From a checkpoint of a small transformer trained on Wikipedia: width 320.
Each number is 128 + 32 x the weight over its row's rms, rounded and kept within 0 to 255. Layers, rows and columns count from 0. Numbers have three digits each. The size before them is the row's rms in percent of the matrix's.

# up: layer 8 MLP up, 1280x320, rms 0.148, rows 763-809, columns 128-191
# down: layer 8 MLP down (transposed), 1280x320, rms 0.08, rows 763-808, columns 128-191
up763 096:123093141192201135144123150150098147110100113158134055135128119155158128122146117128143160127089120083134127117122129127066133112118130141128168163072154125130117191145114147117080212136143105
down763 100:169119123095155123104125124119130137164137116156109190133068164135136058044076091097141163086143110118140117135135181110085154135146125091126166134114109145067124111166203094138175112083096100
up764 100:100180105088173112190138206091099148111119136135121113096082045119105135151113115126162156129100110125124158118171136112089158123084126170115082130134155131123115105139151143131067090123155091
down764 106:111133117119151137126126169102165147175183105133111176181121142136132150130103158157089121123092080135052114105143205155134131145148136091171151111129128152115132125107175100124159161129097187
up765 100:146148096144145123090150127115152086147137075109149154119065172127135108136124117175135130079107154078180114135090110083097093100132142103116108136186086122169121131101149134163192135136153154
down765 095:091154201122152118169121093145178083144119128116099179116106136213118120195100098132158117154140144067177122195100111143137119167152143151087156124158169210157126139152081105031074111145134142
up766 093:117114149118189112118098125157110178138149128143136111129133123137148114125150091084117127096160159100130137075018078110155100143102109141119170120094108132133144165133116150156166158162134114
down766 100:121112079173095115145140141073155120090105147116144100182132176129124142152118114133128117193162051157143106118171100131105084165119179171135082132154109170112123142131132078155107070132158122
up767 090:146132138158063094107175105120158109103102051114080154134127088132113127082057103098129084128153087120188135179060136134147089211089163102126093067141087139141146110056118130117122141133112139
down767 104:122169067128107173149078169135101164133119165137119127150087082095205169178176128120084144099109135154061118146161119157159148081143102147124151132118100096128120158119132125114103127123111093
up768 100:075088139085140109184140112125165161151072113110166091109100157075134148127141097100148131101108166163120054170101128049124128122093050162093096142110123091160112090112137119128124134127104108
down768 104:159136118148141118090140105113146134196128134084099116113147156106152120056122188128092095158164090098148151219109105133088095098125198125100098131085129117159171137126139149107114185103097086
up769 097:155128115092136155080122118088149133142086131114084156178122123110138135083124146169172169078141089125088070156133122127124119064103078105120144147152127105115137151104125137160142110139097120
down769 099:123110146095140171165090107118159124112176141135087145141154141134120095187107121085065129160145187148139110135085128137114158170218119144072117086103106181112160151176159118150116183129135172
up770 101:142132155107164170142190131154194143141128114056127113139090176167124125239108094158177144141128141139090047070122146095106131097161154132174141083121189133082149127058169123107137180120101176
down770 099:138140098089157128094150036113133134117140106151102147103168142125117059126127109088129126128142104146156162121158039136176163091139143107100099153174144168195156123134179146069163120075144105
up771 109:192137100188182184160172070080046137126143124128134104194109136135097132086083100122093104120135076114123166118130077101097154116138179113134194134130177100104149101124166153120116092174179102
down771 105:109070156085130129166147137124066175152157164097140168102149158042095131142142075095060065152121161152171232085094117097130113153090172163129153069129090074167129146174185173127137131097156070
up772 089:156142094092115097101111105159132132219134092155084078133152167158087141076126134170107118166117043135121128170156134071153079139168152156129095103159103140091143068140138082134159155082110133
down772 092:082119146141060157112149095113109110102142152178145073108163106106098128163085091063145139080123175106131117166122137136138135122070132120109203134095062149144084163154117113085138080141133102
up773 100:154092075137099098180100109080143127182112098122085150094130138193121181150106165072151191160142126138144157135129089133084180092174105081126112171089136117064176129186151126146136102140076148
down773 088:142130149049149134099125129129115157112091125119144146081161111127081130119153126148115087105133110109145058127124104116141129108132153107114131159160206112167123121114142091106109125150166064
up774 100:083158089128063104166108095149156118107104105128052108180103110126077088089159134102107103085138085118152143131081103151128121110100143121097069189086109143157133165145107100150147120124125123
down774 099:085116116068098091099102098134129121183110197100095142130116062124115133114121200095124159151187114084143089145145136160138181140071157045139075121170072114094188074165123187153099130156167165
up775 094:155119083178075111101119110157123140082108158071146145188131103143108118138161134129124082141113127181145142120105107158101118127143102139089120103107117075159153153085145184152135154153096144
down775 096:144171133080064104219135189161134098072080098112113105135118134163152126102116110135160149067191099085150050121105082098086150147100133090066152110113182103136105149097121097110146131170120165
up776 102:154120145165193140136044157170089160142096157140093148119150137136131125070156101170162091105178147131126117157167075149123085152146117180107145125159160136086118108091069127173146142139150140
down776 103:122114098081071180151136096143160137121124146199166156084155100084092155056121158129084178173146122100112081091095109230115118212130150120121132134112170139129159147112079156125168151098084161
up777 103:170135113127124147121149191155155145137127104113091171142127147132134144197112124097160111081028092153134110091147188114170166111143082113148154128156106099133118121161142093141169137137150158
down777 099:116137153141201076131151147156131144086117154157107121093170128155126157154160098114150127141152103178162156102149149141122131145117148161110167161136114127132078146165181155130126056127102086
up778 105:177111097137140108118188119146104161104116139120066146106128092122144153120105072146155097171101149121150114172126092124122110139129131123141135167100138112112162119093141123134118131145109095
down778 106:088090078158133113125048137162141106157085160174169045124135156067086107093165101098133129084148103119152130160087105128124091116175145183154104111148163148131115157120089121154094140091151041
up779 092:151129103124157123071115134121123174189117127146097116127158144132146104134155156143129127107173122123137198136116150131125171114137161181128125170136090093123150176119170131134107127136192139
down779 092:109149215120115190123140106091109140154158082125122136124091168163089116115138125176140117173063117161131152099140166133133150137135133115113137103158147118143146167185136102121111168113101092
up780 102:155092101177194178138100138202147099067135126108096115141094103156108129089128125151110041163170090089125135093098149130124111175173109121179194116169130125136114148140166095114108126147148191
down780 107:125168095117161083090133156098097080099154148117105159074104156148115091080133140144136142124092092148110144132116122153118118104109120103170114134114118107116131138128224146143146134095132132
up781 106:114111099101104150131124098120126139070153100089102164100121171096103103112139117089150098151104082111145163125116126137093096094080172115130132135112076149071074143125145126154103110147141082
down781 106:162139125181141092114187174155144189142158174139115145108145143135127112168112152145103107122116167162095156081146144074130223056092146092165149136120110135136123111118125115094070093121168168
up782 100:187086163092102127195084118124135123127145097118104147122124141169099160136122164181081074153139131141172120118154121132077146077119159155086097060146167130117159133089139136119162132100138133
down782 103:102088098167159146169169155189123083134091167162177133173111100081169098126131113116099128152099134168113071181091177138144149158154102146143130079110078141100165148130098091156114118165079117
up783 102:132114083163159149134141084137094127125137149130123108124169128081167161151110118071117128100190131169157133154169089123112120153111087145123082129111119099106103072149131160141121115175130092
down783 103:108125148146233095108139055111139138161070156117133152154123151169169100133143155204093186197111183138108107121096106156117145138168047144207124097108118131141136154119139142143095097143122105
up784 103:154085118139059142183119110134235099143120112104111134187109141170110122180073159157132112124121111124122127095087115073090213150075072104116146167083088111119107144205098123116115146092136158
down784 108:107123112095181104118167095137133121122127061143154112164088085109074101100140147124088107193120150065094157104068095137116072124138118135134109090105121104151122124079166124137156157156104086
up785 099:162089122156127078102112185153137194151152164140129115120064106129103095160163065151098088069061202114103159157130115093063186162176133103092159161176176130151141135118159084119161093140147175
down785 103:091166152111159128127125139140116113171132126086078134159172149134158123121115151102144063124107106133145092145162123163151168112129102093122151093119144098087162166152061139115155163176126119
up786 100:107074107171158121153220136138136162096099083122138124114173118127070168167167090070119175066163079118096129122113135193085140106124140110152169098157169137132104067056071130111147129139078098
down786 095:156144148113163170151105085101095175132139101143177103114065139119146066184103109105149106106111172116141084114118169114131055157100143162021122202169172134122069146086131116165121130184162180
up787 106:121066117159136096138099114101182114107182085121091127163160048154093185123122111122085154120128114162124087145129113103162150110049170158179082141101147100088191080115118119115111140191142110
down787 110:112141145171101117132082144138133141130045085147103083117099117138133117131091151169107154193174133081124117153129103152122138151127140080104131175157109158104153146137155148118131077042162090
up788 093:121116084146113078133091181085112186106171137056125182083146150165172138079061070124130108155151123123184098161074139161101097158158122215135128140141151160145057154122140101099151133112135104
down788 101:143103166138164108141145149145093180128086125128136099083169142093118115131136120092081188157112099131121140158140150082127075090102109077149144097108092150136192092150092107117104148080139137
up789 105:130084170092111124146096118114129123184118073130145129111150150129089103117144114148069142124184130095136133128105102139097131153158134145139104138158128117111199111140094106132092179131140086
down789 107:125117159155184082105116119105124063143111078129132135168153193113149113131129156143154122135123101133049118172125081152093136071099132090126115094104200119113118098126159094130115106082138124
up790 103:146142156163177123111092145118162116054097140130126084134103181153136143185118110141070118169113135090133101075100105154119104104148130118149163098166112146171088109170120150128144149127067077
down790 103:141125136163183120146144109122147130133188126111100104145182085148122142089157122175144184193102157157098159130143064125093095151137122130119097043117172194143069135107115143189088120068166097
up791 100:165159154053092078120157153098169086104135110161104138141117131091133111161101133097128074135131085099110106173117129131152108115133172046080172150151157136169081144160148144099150166133157187
down791 109:111210071170107154137118147155166140149162102134126079128124157164120170139122137120120139114124103176124144124098107076100220130103094128127116128111126178144141133158135128130154124128106066
up792 101:127131136149183159163095103064117134093087181122121179140087086156138081104119132078099093190095170139181089030126141169093068073076191106113078091087183107157146079151176106140131096175169115
down792 102:108083108130077117129111147159142111076136098084082179106127093137151145189137117130130164095084121082147059151185167086107139128187114154076164085123105165149128145232114155120116209127183090
up793 088:096141133124135157151161114148131130138143099147057127102128162088128089062128126128064110116122062130157113136126175181125084114048113142156098095160077153149113165098121153165116113101098089
down793 091:083131111101076162137155134177161152211110080184185140146110098105054058101173140158132170145126215120101136099148129124171129153161080139170144144145167108102119161114177165046108161128135176
up794 099:085165178081139109177081184131118121124051134139170094135129105173130119140062122166073120135092120089206129143126133106081104118101137118072133155116182161093140179123092135131096096179182112
down794 096:102051124155090075133128107077126134077191131091091151199183142151091140162136120095165137104107160125112107161184183096120122120110103133105072108142101139171083122178115167121177144166098175
up795 097:186157157139127109160151129067077171107157068140112081140104128154116137119133121098153122129145148101154133126111123059106112159092153169083083129130107118196136092107135149088155152144128119
down795 099:172113121159158144153127078126171096098139136141118119158124191125171151094109158120147136128091158153041102126128191159131153137134136101117176164152112068142158189201100138153081149110130212
up796 107:129110139148092100086134133088115108100101152120160178097105161149145174149079133156151116117133145100087113160202146134156098085130098069163129054136142084091125110139146134151102081185112106
down796 112:133124183142154070130158176117098164093124128132089151174189111175091100148185165093077059118181115139079092039140095166119148119167193078130130071121139137128122083123144130180129151101114132
up797 102:158096127098177117153151087097109188142105189114151137156054143138118076074120084097159096138110170189110096180146050103105145167099162134154177086163111179097153076133123120102114134105109118
down797 111:115128126145106137099164120112063081098123154110113104130144140103182115116161151128120125073146184136115169109145137094125146199180081102137143115169147129113107180173170125101111131139117119
up798 101:116128117101140107113152078201116143114116185041077137225130171112135156139124062128074116161109131144098085123112124157116204110140102138110044166215152114202078125113143149123156144178141145
down798 106:106155146190168149120079135149108064130097122163098190053103111151140115141192132127156157144157143137139144166160120071114120152133123176126135085105177166188132143123113117154103145110155107
up799 108:187107086159110125203108140145119133117135115125094174183221127157067114156108153136169152106117121154160159114119123148128155142125108096135063128154180146171105119162101063149167053126117120
down799 112:149153125167173156100115104107119117123099124124112229116130108149171134132133110152125130154209040131115115094108117126077180175220164108141085156130128176188094110204108233129099160084101064
up800 098:145179152155133119119154121135102101110150137159164140109083098151132145096118170143165166160114092087155163118166101088122097152069114142053079135116098134128157156100159151113109152141126117
down800 088:056138117138121112152089140126108115154131133156129119091156112107168093155114119151142120125173163103079151148115155121118177125118143149147111155139143130152169170153182136179143155106138140
up801 090:106168117112070116117152096117179069149105148161100108137114086101157177128164163111083118146148183047138111162128113133100117141145103120146092135181074076143105103081142126102109123109147099
down801 091:100112092094194086120109133143102202111131098114115078117153121180097127090111141132123128098195053182173151088126115065081097068148145126111138086132120134145123134149128132128140134145134142
up802 101:133072162137116136149155191096123136107128074125129126136126117118083115161075117154095077110107122167133133124137126153205070126112156143130117120159188083094171094099205141113131179053105053
down802 104:100144095168143086136153154133088148151156104095118170106126100166153126109167118118125133103142092163155117129226118137083195119171126118136129094104097123153125159115133124143144081151120129
up803 098:155129143101186086125138122167124142125161157131117107152109109174082112127117112175086138079107109165152120118127143153099098133133118114139103131131105110130080130104184157159185194142119139
down803 100:119116175117128105117100086159129139163133148160131104061121160105129164229082073151097129088115144131143185165099117080193119158134078138166099122140138068114123125143136163151058124129093093
up804 106:162116162123156130148114123161121164124152109116099113189119095146177191158105165161147139211107122179168096093113172130114140097059113087121123108124103085110143106128124140086099094164087112
down804 113:110114113171133165187111109118128104157078175139102184104132107088112095134125093093149152215105128098136170130136137109175151100123077118086120116073119157139172188101109118104070131149137139
up805 099:130105121126140168125131102164101161125126092130147135120127144160113211110111159113178137142133097093166057180050111169169139183121162081125142198094090113142162131158076159123084113150173185
down805 103:178181112141107105111140151090120134158131130165120033146126107069135157086092194187149153108139172145114185120158153147051159129182109099129161143097104093120117145143099137154129151100118099
up806 101:148166122112124114123166141161066097119157134140106221107098132117137095191111174140128070130106098152162158165125073120115112067132133127122147168130160176124099105094082191091148151054135206
down806 096:091147124097102134103101117111117160157083166129186101158094036090128159140132075154121142153137169134085082081107149151089109126126141153092093155171084140142110112157140145150111142148116068
up807 104:156120135079148131142156137198132088194142160143088139075101114109156082168154098162097148101095105137086074095129128087121150081170157151126106076134135112135125143147168095142129138067126145
down807 103:145164123126180100069154148126107102067142131112131140227093083126123145104106110052107087106167165077131135111127114135123156164101123147149172125124136079157159054126134156111098120170095069
up808 099:140085129150130122121148171112096104124130149086084110140092122153110134109117159141067068160106155151135110155089162158154074136071124137153160126150121085145087100146140104100160100103129133
down808 095:130134142176100102118187131162132173153167086135132145132123138190148132129215140167143102137147150082126125147166078149074152128187152088133140133120090146084103170117090133154094093178128127
up809 094:129146105215146106061113138137151154096139198168096157097139076109160133149129110075117207147133128117166133117191120156139104074051148128075142161112195133160157131119127151124107215093131160